From a checkpoint of a small transformer trained on Wikipedia: width 128.
Each number is 128 + 32 x the weight over the matrix's rms, rounded and kept within 0 to 255. Layers, rows and columns count from 0. Numbers have three digits each.

# layer 5 MLP up, 512x128, rms 0.0685, rows 233-339, columns 0-63
092151111152142128108118123112095181105128097140151115107142144080183109103088141115119162103114094182147161150108146147177125116128093150064121109128104111175082117132132087103085181123118165
135080155166087150095119088172103147126141110086085124096118121164132093131102129088122071170110135159105188167162131153144100115142104126128135118066116080142101157118157169070124141153091099
137140110161119208167168083141155180107204115113118095075157133122148127044069081147137186167121100132098082150110121125166146138151160128125111166172167110152144142092105112106132130161128146
153150145103135126154069131110173134126143155125092167128169107065098128170125138151137142078098130175122127212180147098144136120170076123139157109157150096170089100128175146093132113133109163
044211165137132199081129107108100160125112111153143062098087093136113133140118146132160104109153148129123209154098087093174174102185156122065169137117169141136158126086106137157117165119194088
069164160123161138154123155132055142169175183090083161083137128151106147075095113158081106140082131164146141160162135137175169102123077120125162077155134156140162146137130140178134078077084151
091157162140159086173103186118162109103095136149124101092111124171158191127115054136138086143084137128098132129100145148096114100111184168097107078099181135154123154119141161139150121149175081
136186097143128134135103095125158156136093146065050142118111168125129129150132139137154115144095113141172158163202180163080191091143096173100186100159177152100074122162120137112114114108061114
055163112081095187112128130116163117170132179130093056124119097178155090102167100092168127087130134088127102169120148148143112070135084105097138135094092121189121178178158138082116126177125142
123107127120146104118091115134143125160162131135119085153124091097094116175158072099089112108107104116113161171164136089124163201098095114128123156130108077090122109135141165099168112115171132
129104142136122113136148127115077132157131124178206136101130098138093126101066073140162171151111078138122165140088121146089136175150148094112139102160125141103139173153137067106165104109157086
145110118186186143159055091115083189098125135173116124137105110117113159173142172148165100103163181094125123118183085102108137113202158140161121098081147086157134134102126154096125117107114082
091185160155136161097103090069140188112090081128130098110118142143202140079123113118134121105176178139176144149078082128129151133130117154073119142127186138135061219132081104200133131155115191
119171152144109150148178096107116116112157160174147115137152188125177089090119119153118153073149082135109188130162162131160132099098126097082138154128158109140121143124162152122108143107091108
142115113142139171062167178139120109117184154142082117100105206132092118103155163125191116153180144153152165104118112160187095129168131085162092059139185129147142125154138143102087137134181122
082129147147113161070071142113169167142124134074080135128145082137173185135101099149151086154173177088113148087171081097082078125143135061110106107165132151114107095182071123096118097117113100
111115162104126140094074159122090072155171192115044143140101076090104126082142102133137115123084097165104109079095130090088181098131131160135096139150119073149083113176168183075030119106106166
123106145164138072135143121144133171109119128154107092105131141175141154123176160147133080108084106113083104107210076168098102130093089108144065126142142119134083140122086188145064070157113122
128161129129113131062160124094163112101104148194176151136099064090109100109133163176137078170146142197142100134150154127190154078098152117137154086113150101135152182101098117154081159119079137
089113101148205119147176182138067097160124111108140137130161122148126148100143118138137126133152150108148086126198157171164082146138085134147117097140139065124130076159082173113134102170181191
094132134083117125143186162180086111138096172151066003098105148100115176156148089180155141093141137176102146108097169106116117142189112132085115140133152084120193083147184104070104147115132095
106151131178141159178132142149085104068168170107087090079144111143153113200128096151140110093064167104117062070084149151214180172155137128091169177147126070159093111104172139148095079087104148
082159185135119057160142064130086159129058172086152100129121134065083124148152171111168141175091119109138153116106155131171095156139127074167125074095126148178160161107132135151100118126147152
077130058124172090132148146117127076144080189186098103092055146109174100137085140189067190153137153138100125111111155133115138132153072163078130053135145085167110116128164170148125127171130132
104140138097114109071131104164082162110166123169100121112074095162072121104153143119227104155095151172068105122117183128166171115137160108080146140100150113131152116143186151102123134075105120
106107094129109195117145157126145137099169102126048136103151132044132135123141087142122068083155098206142112193098157132093101124091127097116157100132129061165150123123132186155114108099128109
096156148088163157117159093182140122105090176170113084136154189101080175135108098176166178130109168089154115137087172091131102069176175141089125145126097129114146102128125124131109080137078120
104120145130143131066117093122117105141177129165121167144117145134142085167095061157112089107114110144137148118095146107107171108158072175092152114158089115122099095111090116111109111126127107
082118088134111129103145129176166115196128118126157178128175182087158157160146154180077148154154120159094090156093166156180084135112173183089156138097100105119122118172174107080128096150093123
087128159156130160090060148108130129155179162144095085120203129134085102116172106134093124112094154127127140117127142118144127077136077119115106136129119132162150109140131152120129145128076106
150108089128128193098155118119165108085149151127121074141127122126117102110124096138134150104123138128090132144124114067138176170182141142066152152105115122118085163167126162119123106193111136
192164151148141127088104107114100122122133129123155161150057126106117112128092132115136147113108178126169138209126156070082126128114097123135130092175102172176066094150146124083203122100145196
112097147153132149067112139175069142190138165162133117072089148093097188095117065115087135143135141122086144174205093079122180162115100097099113172133118115136138111174154085097143111170086145
123145165101166124105154109111048188118078159110063102139127093126114188187095154145177077108077072142106116138159127086139204082177158146143119114093108125109136157182184194094092102165116116
111184146146132091080146208199153139167126135134136090116161095171105131173139080148163177081128133126155144141115116069090111110190154142101096063114120099158115152105197131165064137147037121
130133170158155115103148171087110122155172220141121146116094142103108071123109154115129161148096087158193117123116104101098173165120095150164154099150124072062158099125100131197125122181086153
103103045134070148099098154136137127194050169194090149135176113162110121090152074123148065152194133189146148132095114147104095151185113095067069148139137134133120134131188121074074140077122100
114169077123098130117132125175087126145078103105090130072167104065170076208097153156138104104106179107156099107130129081097106104188127107112141147061106106112134142164114087163140074162158176
159087161201166121035162155087102116176095105152084125099126100158150119101079128099127126146128191122139100101104125150143132074150138169099089093102136124115124173153163168129157177190152165
073171136118130093152173137147074159140144093137163126166124163131129117179158048161161139120078181152059089125093152190150091140131106156080090117153088089092095150159120159203130088110157155
148083150136127118116084104090137162083154133148130152070113110135159152105131094144115096150086121125090123108191171145164101116105138125074110099144132091123082096159162129128111037134123168
125200138112137130109091085099120117174124144209107096107100070142092074165104059143116079132129091117131128210175112127089109076132110144147150113171161117194065176131118157069099106075113117
104149111098128152148116154132129158135124136111140076169117096135175134084134124205091104106107142155132090128177097124088097183094136196142159126118131095085157098194152138149131099113164158
146118081124127121183151154085131078199085141106120076124076105157126113109163085222087167122169121089155119198134121138098125093186135084082111116122140058182108145190079091151170178098172120
150079167169099130095141128129093122101126152129112112193177224123152088094128163118140079138115106134109139102072128119145082123164098125106096122112132176136136175146125160196119096155082182
181108102172079115134180160149118118074081119109105073149132088102179171137154080109141192134142172124178139141130135110109177159144146069079164119129109097132093153178159144143096115141104159
110116170150136131136084084118154182104121140120149125120128139109147135126122160118151116122121112072185178103131140118194157165134116124122050091159128112103092097126147131108051126121157161
143110075149116125094111149153108175084108112092125078095155112090162055102118086115148091132096130103125121142117142127108105160120125157088109125137104100139087069087148147160136064150161141
120114130115127176115139120143151189103183086109116150077067183097126152110137117075134165119074111112084129187151151109199141117150124131137118123110105126133111188091169106157124115158141101
105169092120117141084086134151122149148098099127111106160071178119131159197149131154114075102074106191174133117157103133133103081120100089093181117100090088094197163135135132139138103161148101
108126086164175161150167103160124119103072127161124101135081147127126112101092080132158159132142132171123154136147082123144182116126156120099170090156144150151083188172112143104184084101146152
059104122138113112116173122054079162097183104127137129151096085133135120091150109093121145048102133117147146146156120135169129134168103140129164142138100118186137111172141157081091135144130108
092138109121122154161166140109186135120111159116125132131074140111095127175104097127165144156079164169136087109091121088165137141108116204184159118111114115155059113094122110094128128154088160
075121100174123104138070164112121101122186141128137134182068127165111093189111116156135117131154093175103110143113125097088171150088121093100151098115104081157122092115190152098081113168102119
105091174126161175179152125118072135168160122105108118125110147107152108102058176178154121196157208100101123209087089134103109116121169133131163063090161068132156141087114097059138150192142134
100104203150124123116116131091135171165135138089146152111149122122132179130071124142150156163155141084096189148104141140119177175147159141131130126160109155142169172184114194108150158172089131
094113090176146206134160192105108166100064141134103146092139156087096165083163128204125149086135137078069107136141115148131102148120156127137142134059178058112090088165098160130140153116057168
151101128108154161134176105065164124153151149151179054127127104150100136094114114131161110170117130110126160124117145153094131149116133162129162090025084149179088106140132195079152125177100135
171126137104119199114132160147105109144109084127088175069159156154134104102143117191119122147172121134164182185124186184157128100182077138084161104074153160124128226144077135162133175091197188
147142096115077207076148158168158115127129176081113126080139168102191147124081121101130184117131140144171159087148131138178122172152152146141134155123162148148139099174125126123180164163111115
071122082126176143079141175135205101165115115125149153091091104128232174107181093139105121203142162158160120158153157122139120203172101155089154140147176122090119131111121126145140122134157143
125175113129134118109165119096117155167119173158104159111161156123106148115116092115177111100167105131151116180116169084111100152091066106163148168180164146157093171135171132117158110105189102
105095074156113078097173126188143151135129129159162123110172111104156112121167079188184173202122127190108120121100128183169161183101115153105089086124112136121107114114153129180107122142074120
108198123152135157090161141144095077155133193086084148142095132051184124086140139172179054077165120116130138129164117097144160102150090134141149109122132094129124154115127098099077155127107125
145116137146134088123100099114076191164105126149071071179156160060089146087195129132105101132150142111175189125122206151128085116154147129140114143115111116137122124095129093121091160122095149
139168153096136133069128116100114142158063153180163101157136118199127097096165160170100175106188103154162135168140105160174123120122118118083102120085125153095170097126196158130212155169162119
109153183156080142125141111143067175118113093158120089120047177095083157131076147116163062106108153123163118179169113147124105163133145140150168101110105095143167099124168149138088138135146188
118120089151138142126104167157160154169100147151141116101120090157112154077145085087116192114151056161155097181108120130086174063136162164081147083129216118181044147168073146087127166109151162
112066180152111154072091087106127164130120161128134144159163153141147097073130146093081120138166071140131133124151129110159126147076114129149140141111141101187143130103104130114083125094135110
144144155163198130160066083183131086129170125138111150131162167088176140172152135147140070135141142166125148114157192137146076178142114113077173158122118087116149151132118150123096073123128163
155114092118078175161128177087126189139135109096063161130148130181151096119139134093143085169105115184078137115109107096126173103146156169105079092082212114167096131122053067087118120077140173
089108099133090167095128121169201087176167083081145114141114161103166104145166174160151113118085148123165095095107122167099148141138093189131078110146102034139099151106126096137113139098071175
104115117118073134112140121115099118108126163145111070124109152074123086089112089143095144118122099100178140192150176173145192149151119126161055105081140163134131127112116108150156089097119132
117157133116121135074089121132150155139144103184185120114110147070198133157136162137107066154149103090078139153164137167115133137120134147146122146127163106099140189149146167104121093085102139
146150065158113125118166087119100139131157131101114116128093067159122178160134104163113184165105115080129183164131136157138153152121133191156197142127147097159139132171070136157093077121133138
138161109072156173109127149147116166169129152083141089125165191194113125109123127182091148126125121122113151151126134089078141167148119126106193082133157176154098069154120161082142145163158095
161116129136137105138132166102145134134113139111121107101108089136094161169088103088139096101145155102169105132181171154194072110112159131088182121112100117114118140108128094172131118151136109
133110097081139138147138129158096086194151086159126145145109165155105149123079100079099087153155113125119135127119079184126160177149099144094118138110142145161143132089108080153157049134078131
132145115127136159141097110150162125163104132111191136118084153128140165121120137144095085145087159152140135164133164137155114112132129120104135136076133073110155124157103164126121128066142159
053089105217098130111188162130161162128153093136092067143149151146159157096096147138099112175176152151137079078090113115162167134139141190076115098142132125137139184150195104109107136129065141
126171127117119077055098134102116141211142145090173132154142169152154115152077114150170155097073140164088109181104122126159130120190121127122183108184148108100147181105123117126171090096112174
161159139075177097134123083158111099167151065165115130115112137108125159115081121123112176136134116159188146096114195128159121201132140120083118108092148104168137109141135152091164098082122108
095118070168091082121091109139111135089088117183045070088151069103164157081151137171164131154100170154088114113102134168179117106147080131168142061126132152116159139172164155180136138071120144
163140167151118135158098129096115132196150141100078111108137163102113089137063153109122056143082119123169105105138186099087105150147156176147076100104173140158088089106164111112115151114192132
083109155130131097145094098161150131130100095124110098165125109172088096137090100124199168115074148126141099109111090116080152097119092115122124122150097124117085141115080140176132116154134165
155120071155129145147177104172067108150114163101128109175127145160186158080133136148189178085124088179088111147163126061150096057159152144126080101183157106168088167099147169130106074140126191
139176154127120164124159149139134155199172176101123167105092085116178183126100093107143119120161141121131127137090156116088114074142114143119168154164180120157144180166141112129107128174143181
147123102167102107042129160112125141070167175164113162123124132086090099123082081104118125163141122144136137101147127082182064172106149131071116121087138092123161141117104084110103172146087128
119189109152093160150125169148093099125148145113084118142170069152116150094110105173152188112125097132090120145162114089174124137146143203104128096114167154131099120113195150074126100080134159
150191129102100100094126132151131124146122144170165049136109055138104134162152142082110161151106132165130106121123112099121107159055098179117162091135189087199113165167133125108181108138114141
099170133164108113078095139147129079171134126130139210136103094088119124082129086161174060099061097179168156119052154149137121094158073163113111084167168141108116091159080161169138111142140131
151094113139103126137072149184079124184079159133123139160166128117148113145100116141168155131162140082160147132156090135179110087156152176148159100112139148148079120107122141138093095140132159
073102086137143108103183142054141129215176150160136148151063149156122185143100143109160099150096163134098090100110101135175183124164141112127145154172163155112130134161138081123144176170148168
125092129152143140094121097137119142132081150162113123141151138120112148135128143139064092155123122136090055169125165161115150044097101136096140138154140101155192099171128164159139128128116188
158144113118116162132126105128145156153109144113152137127144152134161174229122095127137123160084127154163167098144176087134092174161095081061084130158159110200176126118108101122124151180096178
140127123160166136129089144129100135153095141177122163112084050100078113146158139107149133167135086155139197135136164142105098108102143143107183143119119113113129117116079145115131150107115149
131124154143130134167084114093063116161142235180120117159127144096135121083137136147137150140110088146055088183121095182165154130109114107168169066156147077143096105131108157135115091068128106
066134119131082071086070108154085138123105064135143048118141117144099158085172105120114161159130142133138143138134129079081161119135108099184109158137168123156104132114149127168147165101147115
102095132132124165117148115154126123150122149106066177130143172161170140161114108168146163075110081122099078190102152098153121126093146095113129045075190174141133097173133124138172118144182174
156157140158170143116096118162123122182158129133156135176163150147177100091128131204115190073080105162166106134162157149096170088158114207118096112069087053135182121158102113075161113107158132
082107146168168101058139190148079119155186086107073174125076134093112118168105055100145126150149118095082118174097150139122146105115110106177224031115177108113126110123138102147133170161180153
112136134174105094121123109124140124124087110207150147056113143090152170084129112121125136164133126135129161099183088162148146147166166129129139118060114167156108112138130150168130147151118190
099093125120113163154143152153177112081165184196164137154186148155100098107122065100095116111139130131098068134075096093094167144150109140111197145110128106136163103158128119135144072110143154
151091122122096149119152169143086171125126146148181108135132137095186148121151114138175123126118146133123118178144084090152187159174146127075193059094166126083132160130124157132086093132176103
094161183119168100090155132105083072149096183105121141129169145152122091098104101120131167150076137139142163255160119130147124147179095167093112090089190075086147115133187096127109147179126139
131096093142141114154088121131090169121136109093110147105081113148086110105137079137115082091055115187173144188129127118154097192094119203107082100128201068119140160138109077096047137150167107
128173114166085199162093159110163059128104115151141102113100179130120151085079107145130155100070202079085106120174137120157114170150063122097133175163120134158107183153091175134103095147090127
# layer 5 MLP down (transposed), 512x128, rms 0.0398, rows 233-339, columns 0-63
112114102156156162106123103093128132118162154087125115116071116167104143172117121155151117183113173156116125114085071205117185131143150117109210092120108109115091178123191119139152135123118180
163158126095102166058166130111144158107130143147079190122116158103154080169121129110109122142099120192136112131099135158093156143180137110099130199153129169131160165145148126113140142074137137
126136122092137119130099145115121136124105103139097136164117111105080156142115122120083136143069143117098113149139171092187136144104166130135156107131160107083190136183096132164174180175185093
089084146084114146094133158089134155162102138096136105143149138176133144146093136101128121137161114179159112101130138142096125143156131102169089116066121160127125142143108096130117143126112126
154139071153062134106109152131136191168137139149117165132114135153166116121124139185122129188120142109175101114155096144146063135175095119131139091101174136127089118164141120113107108165107127
046124113069144106140141115123123132083090096119189158095120172109129124224096152121149137136100188191157068115106157121117102173138128176048128129109145120131125190122114096156157105093144091
107117159131049167120090096129121162099144131149140174137087141103116104098132125158131082202061140126167100152125134167104128134127131115093151127165137148141102075114097106131109078132078155
120103127119053088198106134116112125152142096111140208136107112106145188148118123106167125141177119076130111117101172158129132113154025099109207119123153072125107107096158090142109081184141197
143133115138146122175169179135174085159107081104163108098122183138105190108161135111137088115154115138113090140092080141194146113117118103162090152183159163129072095123164102213128062162171159
104101087114097107100135105102156152135100113113125106097071137142121145147131112116127120130109181136142032121149061172114141096076123115101099136109112140134075126103098166140108116188064120
040133112095137110167096143131188086146062070072112139152106142101203142150118089111167138104117114163081097124121151142104114106117139115073146147159098146107123104116104124157118117134141131
171183121123125135127183131080143082202112116084082072100170062138128133088115137121202135126133096198124103103144110101136105114133139083091086130088142112159063133073121094158129188163126072
122092173124175134144073163068121180122113189147139167092127146193158103086140149138115139129128124184176121093150064162163080107193143144120133067127125114190133119143117118071103172142114107
148097089138162034145215175197099131125121159072119133143096170191112129103046105155139126119140171170107135098120104080151110145158144082135127132154168142119095162112094142129119112106116144
202100135174120113135089142153154102107134125178115170142132184150100116134105139132070079159085116053134112081122095097116101106086090103157145160146085084116143126146120098114107080100139163
117145135108098128159132147100132101135130115151126148108133127026119188184151070157150166085120091119150099120097101168158151149135094125126100113131171127123083181085155113188044066168145130
155073135161121154114132177151101059074159170117176144085106194112114074168082168106151117164145122112146159134113194089104135181206128139151089091136070166098156086116169227102166174148154057
091113141114146128171169167111131115101125110135099135114101118128097154100146190162144198194188180123140100126121109090061169158106140186197133151134080101126134135092092111098112129122123111
153145091171158102121142158147073159177143112092170180117154102133093125086129154150134118145167141103174183052086166171063094143129188112173121111094086085173125143163165121117126080170125125
098124092128121103089146148166110136163131089097115106161096116123170093157138144121159155148055106114121120154100138098149135117146097127086136126163168126150153106156176112198129165081154119
125170109181085092168139114150120148143095135175149144087066135121132142144118134166101099148114110184125161128095105144123138076103114129154097147152176125160126119109157083118094074107111165
118164174142091084196105140159144151111083097130100114141121151144115126202172086130112184147128111112084164098145152179086183190079121122167182138190143082113112067114142113119106137134166135
192052188070138132070120129132145126093101131150115156127139190108147204088145169057102153114149205179097150109103147101107159110046114137177119141104062123158122120146144185103133151199149170
162055139156109140105036121141119134138087172071145134137113083134159182102085182140133081140154148140145146140131122111131158164155120111127108119191116100142104210111145157135136188141126157
148115141134151172129155185088142154083088115116157169163151148076164161143128096122104149112085135177209126157142126142177117146008088120207126130108118061078140161117061108103141112151157148
117137087116142105160145130094153147125116148087172125117091138115097091060109115121149102135084156114131134102145138122156123149137125103169121123154128093053118124190088103177124123158119099
165125138159136129147133134172190174131161121148106154159130144101161071146085098093098059142133123163125150137139159136118138106157110110238102164071107077114147110184137082119123129080139099
116147106103127107149171140145148133163143081071121078178108095083110140123181108138099175118114128130084132097166165095141086105121155143168130117115106134120202144101162107105126114115113097
186072137147101196089124131186192117136109161085143176063105111130138072153123099153121115159108140139144158185114124097141165106134140103167151082120065147105142179089129075131121146095195101
081159105160124121133142115128156162089114102089133126162137133144190169134100083104103147106117086158102151124069127192195147162127142142127145168112127101119111183120129159132134128175135165
107129093132120116134151108169163111122091171128128063123139062168164147111123169086143089184128115128162140140133157140165129034121128158088132162135093136164105130146118121153093106099106160
100097106155096146062162137168178168063145110118081109142131126115146132183139065068112130134100095201115165107141120155168130070051123108154090122149191117194071147151193144120142126120115135
117101173182140114124086101090112088098176104183136096107135150135094148117101146142167165123137173122141118099092094136083184144137082118138093196163081165106137064118166146168086063099133095
146167113092152145064146150110153165138159109121094136170124155125116125163132104106105171143139139118163118141115128101123132107142139125101108144113095167153141081203108108048165137116054112
167204144112165091138093108178098147114083148107103168093154137132133128153108187151148106084144106128088127202156145118173094142133096101113125140139144071131148126153109119161174117147107133
129071213104188148121125141137152083120110158146102143105138111087104114171170144086110143113151092113141163087107112103089145152128115123161076145096100100096118165176079061100119177148117090
202095139089144137140141072110099111084165116144128118120082099052079151119100125090185113077071173186177103125141134146192068100171136094126075196090165090100180118161071128127160079115158128
137164134178133148107118137113120130130138147132124092149125132107168129113188154117164053165148160123132086149157134178158143154097147141113125147117142175124125139155181098144144123138142129
136137127076149060094117110200136161119091171167131101096115077157158069152142096074224157118101119143138141189131137112133139114201180117140124072141131153184123143165134148115099151090091158
104128162178130159126086132162153095191098155083129098205185158155125150072075114161185111060157097139073170117110167072091111189159127127080152152105144151171145157103175101153120148156168159
098135158108138114084146064144090198135137107123148104130107145131095104156188125191134132138163134167116114161119124184108119145093129184122098137097173163210178148147108175159118150140135135
095116085185146150147093147144095104154171072119060130121154149100148137137125146070093117118123155213109139147080054169112134161126088153074072157184132140124119059160128176181118165088116166
128123126081088192133163150111136157118113129082075130177130178119142183121092162162142127160109137087148108106150160114039097089103117109135110159143083092101122122048098169117106093145145101
143149150185129140098079159172151141118189128164102202078086160094122106134169133115205124185117150138198051179153116160159121085093151150079154084081106084151086167121159118150155113165101137
101092126127098187121124130102156120100109085142106154225135207104080121186078110154135080074104105131180195063137159121130126174103074139120122037093129116095166127135147113128098126099156140
106185114131140159128131128105132062087113137058094121127095107167169119115165123128148109135115154170141123123150102100135105119099177155102149143091123167171115194171185134140157124074119139
163063139135111127126109086134119164154145122085050135078153120067141120152152136080138230106152100093121110156125149140116169122030140118169083122117160121087156135075047079082125049133092123
172122132156106130132110125148082156155105132086101124131130135116172150156129130098135126126105158117094133145098102195165125116103129088154127098126146075122107167167084089114121101132091116
140210075163137150173123151131135125145121158107134092111090125150104084138097121181135128118111096154080111137122168149144140162109133140083152144128147133216143108141088096053123087099063138
144132095130155086110172152114084138123142148143160162085174179137055113134122081126143089097116085138159097081144087157147126193154086152083179120149093140132133097161203079148179136189121121
088135126177122055173149159098133149157194106111083112090139109121131175111154130107122115086147098101130096120102126152171088144132157150095117122160125109047143150149094127129075152100139151
119154144130177137151128095119107138119109129121123069171110117185100115128129154153102129150154125170142141109135151112193132122158162132131129125129166089149136117127150148095121103118120175
151145121135175107132142127107178083117063125087126095138130135157131097118098101134153117089093143170162109128125156148171092121165107123117158117082178134162137119142094113089149127154061139
135136124148155022048116151152111132160161121095091147151151122101119088151168122168145073162159153115137129164170095161139062085178206128135163081105153153152102123071128073111115098136158116
120094151150209175071085132113138105190141121132133080149173130135160152075102155142131127150130104124094195129142144119131152110122186032126184090132075053138197131071143092082156136126164113
121132105137149135125098112148124140137087145139135123110085124184147118132122118133119150123148183102114120120107097185149133140143119105090079055146192138154133061118101115134118141127110092
210144097096136182139197137124131153077136105088138142204078138150130112191136122063183106068162135140150134150221166136125110115156118150111078097090193112166125125163124119072156153139095047
127078130122161168091117092154124173122166106125146237156153143180146146164104133127141129099140108125092079106135080200085089105148142123182100143086120117131124141089109164083182083176087137
134103138134150058112121147155187144125121128164107133126093155049122115127156127187186126151130193178165134111146114117161120159127227099061148111108112146128104100153148082092124132153115188
139147114131136077161087165104108159092151144073146159190109149107123108103129142122111092098063178116169104064130149092146109181094149116187123182095123128161088120108120089156144152137146087
142144195128093150134098108139099159147147053050112107105155100115159183100127051168163163073109173137099131124166112190169083119183111124107098184164135103077124116100097089109169131103127116
111148098134153097138137122088119134162085124074148104169079199132094091117136132125086123112159102128159110126099137127117187100126110111090171158114185136141153118141114133098148139205140150
163155137121083133158126099058174088059078165140131151101119117089133117117133100130060073133145119109162134069111176139105135086117120157109144130157130152128163146136103078077179127148137044
173069116150107181178096087157140143103089133085165138112110105095128139126108096108126089120188089143130117124165084068106190163090078163200159123179184139165166152070084141126169147133112134
178120100189086140120055205145128128122095093092102150205126203125142135120122120107154187151136058093133080150206163138085073099122108115113168084067143109157174083145183104140209154103165169
101149082135070132108141109128107148099132168147123130089184156123078128081129098209133131133075101099105151093198106120160148156078113158176132149110091166105161149119129096161108064108127105
135117131083122123078101111139089124109099146122151094109116113043087077131063122042079104122112136150091137116135154128152174161090116145126097111121108121120155158187128103162120114091101138
131084119162148160125128142118166131160153102120149130158174129116149164162115144040134101113078166159074231156053128102112114230111081157113121128088115100019105144035129150141138108137111164
108139096166126094111121098118122119192096119168160148114156168133166153125048143168178095114155149139149081132103121117143111103152086169152130131190114101089077134166144119158134132088084097
148119089157125078114108127109132116107107089124163106150145128139130136163143133124147137128151145076142149151089108106125113142210128076052124163165175129137153139129112108131143132115064113
139106125143170108084102083079085153166106140095110139140189086104132223102151108113063152148121139130119128043182123122127082141104139213139060154150100167077134156078154101181109154148171072
129097121106121135144151056106185165197122107118107148107124132120145118125144120091161202165159146080138184124163108152196156061151157120127134083070169115147158122136075129072166105138129119
151144124103115114087156125152132178164140164125065108073145123125130110139127183081114133149138050091151097115091158165100185157107143073102092121118115183115085184121092136176113130179153077
220162144169136150128170133136132096186110167165120105130082075105095140135142096123133109134132132117131094135136104183154137122182163083125084144112116150152145105169118098127080086144153141
153136100154227129156171161116113143152165104183134128088141145152113142139105123165133126111122132148110094146136124153125109161105055085150146128138135162183122152149137100167111076112182137
132119137069118158158097126111145144075170119110058075132170074112109150125184147154177138172154136128159061067197121160087132117102083120172159145160139155155114105109086175108153164121103121
067106180173134096155136118122154116095165095114128165171147085116124208180138144130110160176148142122130157136115128172104173068164151092155148071143088194096134091073102158079142157173140135
086144123151146198085092139118194172167096166063156104137130089134078129085121105029087107121109090160144169212135128126171061147106126120072117101172107085109160128196135120129078130164094182
135180130189116128119155131118127209182101166108125122086129101132126147114165097099115124090124128116146127123139103159185139099147144146145119121130118073149093156099121090160106116144106148
089072182074160172116081148109132208158150115139100108131100120119180125134071095191066116145071123103142135148167110180131140231132174147156088121112116101068131129107125147149152119164143145
189138156140101114133103098106082173139067149156181082119128158077108110131140095096089153106135145219110133098088094072060102181104168157133132143133079114128112105095101162114210103160094114
166138138204113111125099135139108112140115099108174107089187090197206130120088161137107139168068183168185082135066146140104117161143136148149089121158152133145193115161137134157125136119063184
160118123115160153149121113097084117144196105100172073175132167094176147150131085198116095133102158119163174142135122181178107131127060078208165118134110129153108073143084103045083192074113150
141108176168176081172131085113128071117099140192177211153177167091119165152160105140095092117100172076188144138118196137132171172151130151143151118126114142123095147156149089110094114090144210
128142144152094140180168136129155136131148121118117126153057140067126147118141113099141079142151120120184154200191170080140133092173095119097148102134106058145114150140127143132084138136123091
092126101127164130145054142176103098107178104137093122109108158127100105134096172128085078150165162190108101118114127102119153100104098095137145082214088191126085134186126120155086137108155222
092087156155120171149127153141208165154137094168096107178107132122142132113110181077163144197165115136112142162093105107137161123096105062220200141119122025110144120114135215091149094125105089
126161194132150121093148189117215097150132124108067140127117085181189169168148093056182129154169127130131103121151150111167116101107129119085161157153105163143092102146114121134170107203136092
175087197125142113114098113044134153151148123125146159131112140173144122132136109141144119177129181150143030129092089155157160123114098079186095132140127148131157144215124153107138099148156134
140142126106125061120122098120163112081171123067128114153203177076125153109154152079122159111199175101122140099179068103109092107167134124141103100073176148081129090104154093054170132161145060
132084108089184153126134139159079081173146066121095131144130146141088145130088190200146060067129143116091105135167126197160089105128158110093099114158157152143135128104125147114153143141181131
178116132164082141184187132101131110155179171133124147191135065183193169195139142140087142135113169074116100134115107160156112106131106082109200105126149158143120125107133142141186138143161119
088092120128134177148162188139137151169149128115111138097132115129097158151127137130120173117164082099113169136170102124113163089149124122172093154152128191069184129130123182105139176163150097
028128085119087128075159144182108105172143123200119166121051086119127083156102101135175165136124112127184099130096123119088142180095132115157147123125132166069114135114138166117124066137113075
147160114119144089087116128176115103141056149119126161119153139119108144148174149108103119117165127129130113190185110143163168156146093134150124062192111069159163158122154119120122142145120113
068161151111096155120122150163121160084132094111139111114106122174177160098090143110112132195130144129112076148127132143151107073153097094116186054090150073117133168155099133152180149120167112
095124102161103155135193138133120160118131108091196124108166118118109092212075091129147101151118144129200137139105137138133148146130094090139167137110137125156170137133117115162124085102084117
136117151168133131127106125145182110118021147089147113138118180131107157114075130132164084077143073083144120170127181113214191086161117093069199087104170100160142105140172088126118152147083152
123103134141144102171065197075111138164125151063140126140168128130096147105122127139127114176171194147063155070117080153085128160091177156090146119135150147098093147117109114110135089075134137
118063186101124160102120172188121158165131130096118181148173136108153120108147219161046120142087099125092119134109137114118173127141195115141108159142086055066150134026136158031150133210125179
090135119094098131143098150109142148125128085034130115129146111158073097141153088228118132071131115150144099119140121147108117177101109185116122108126137112095115096059142130091144129142120095
122121104140141071144116186115152113147096185058109143140087082106135079102157076095110098144106104079078123141155089165156136128177137133059132114138077166133115122130151117119109196093133127
155161154070095150099147099090120098146102097074111139101088054154125114122130101143134109091157073072144117132123103164159182115144135128128109090215097113164124145112111185104135127147077143
213113132145151154086171101161115168145137142141053087128116149127127107150172122101121136140108191106136080129102106164147132108134130140144117159093134149156120139171100140128129149110048089
084180108152164125139125114137152107181132125136125100118201159078143138093100153154154111161091158161115120055132123095070101143137150120159052122157112122124099146080141095122131144177174124
147075144142145076089141155110093142118123098132060115133153109123146130130149167068191153128178117096132119131184153168086134154147122066124075099128128108139133110113109184107121119107159031
193120143105106127129148171109123098071131125163122107144152135131153109129081163112122144139136111136084137105104106064080132159102123110163115146125112152158140148105071104168125125128152072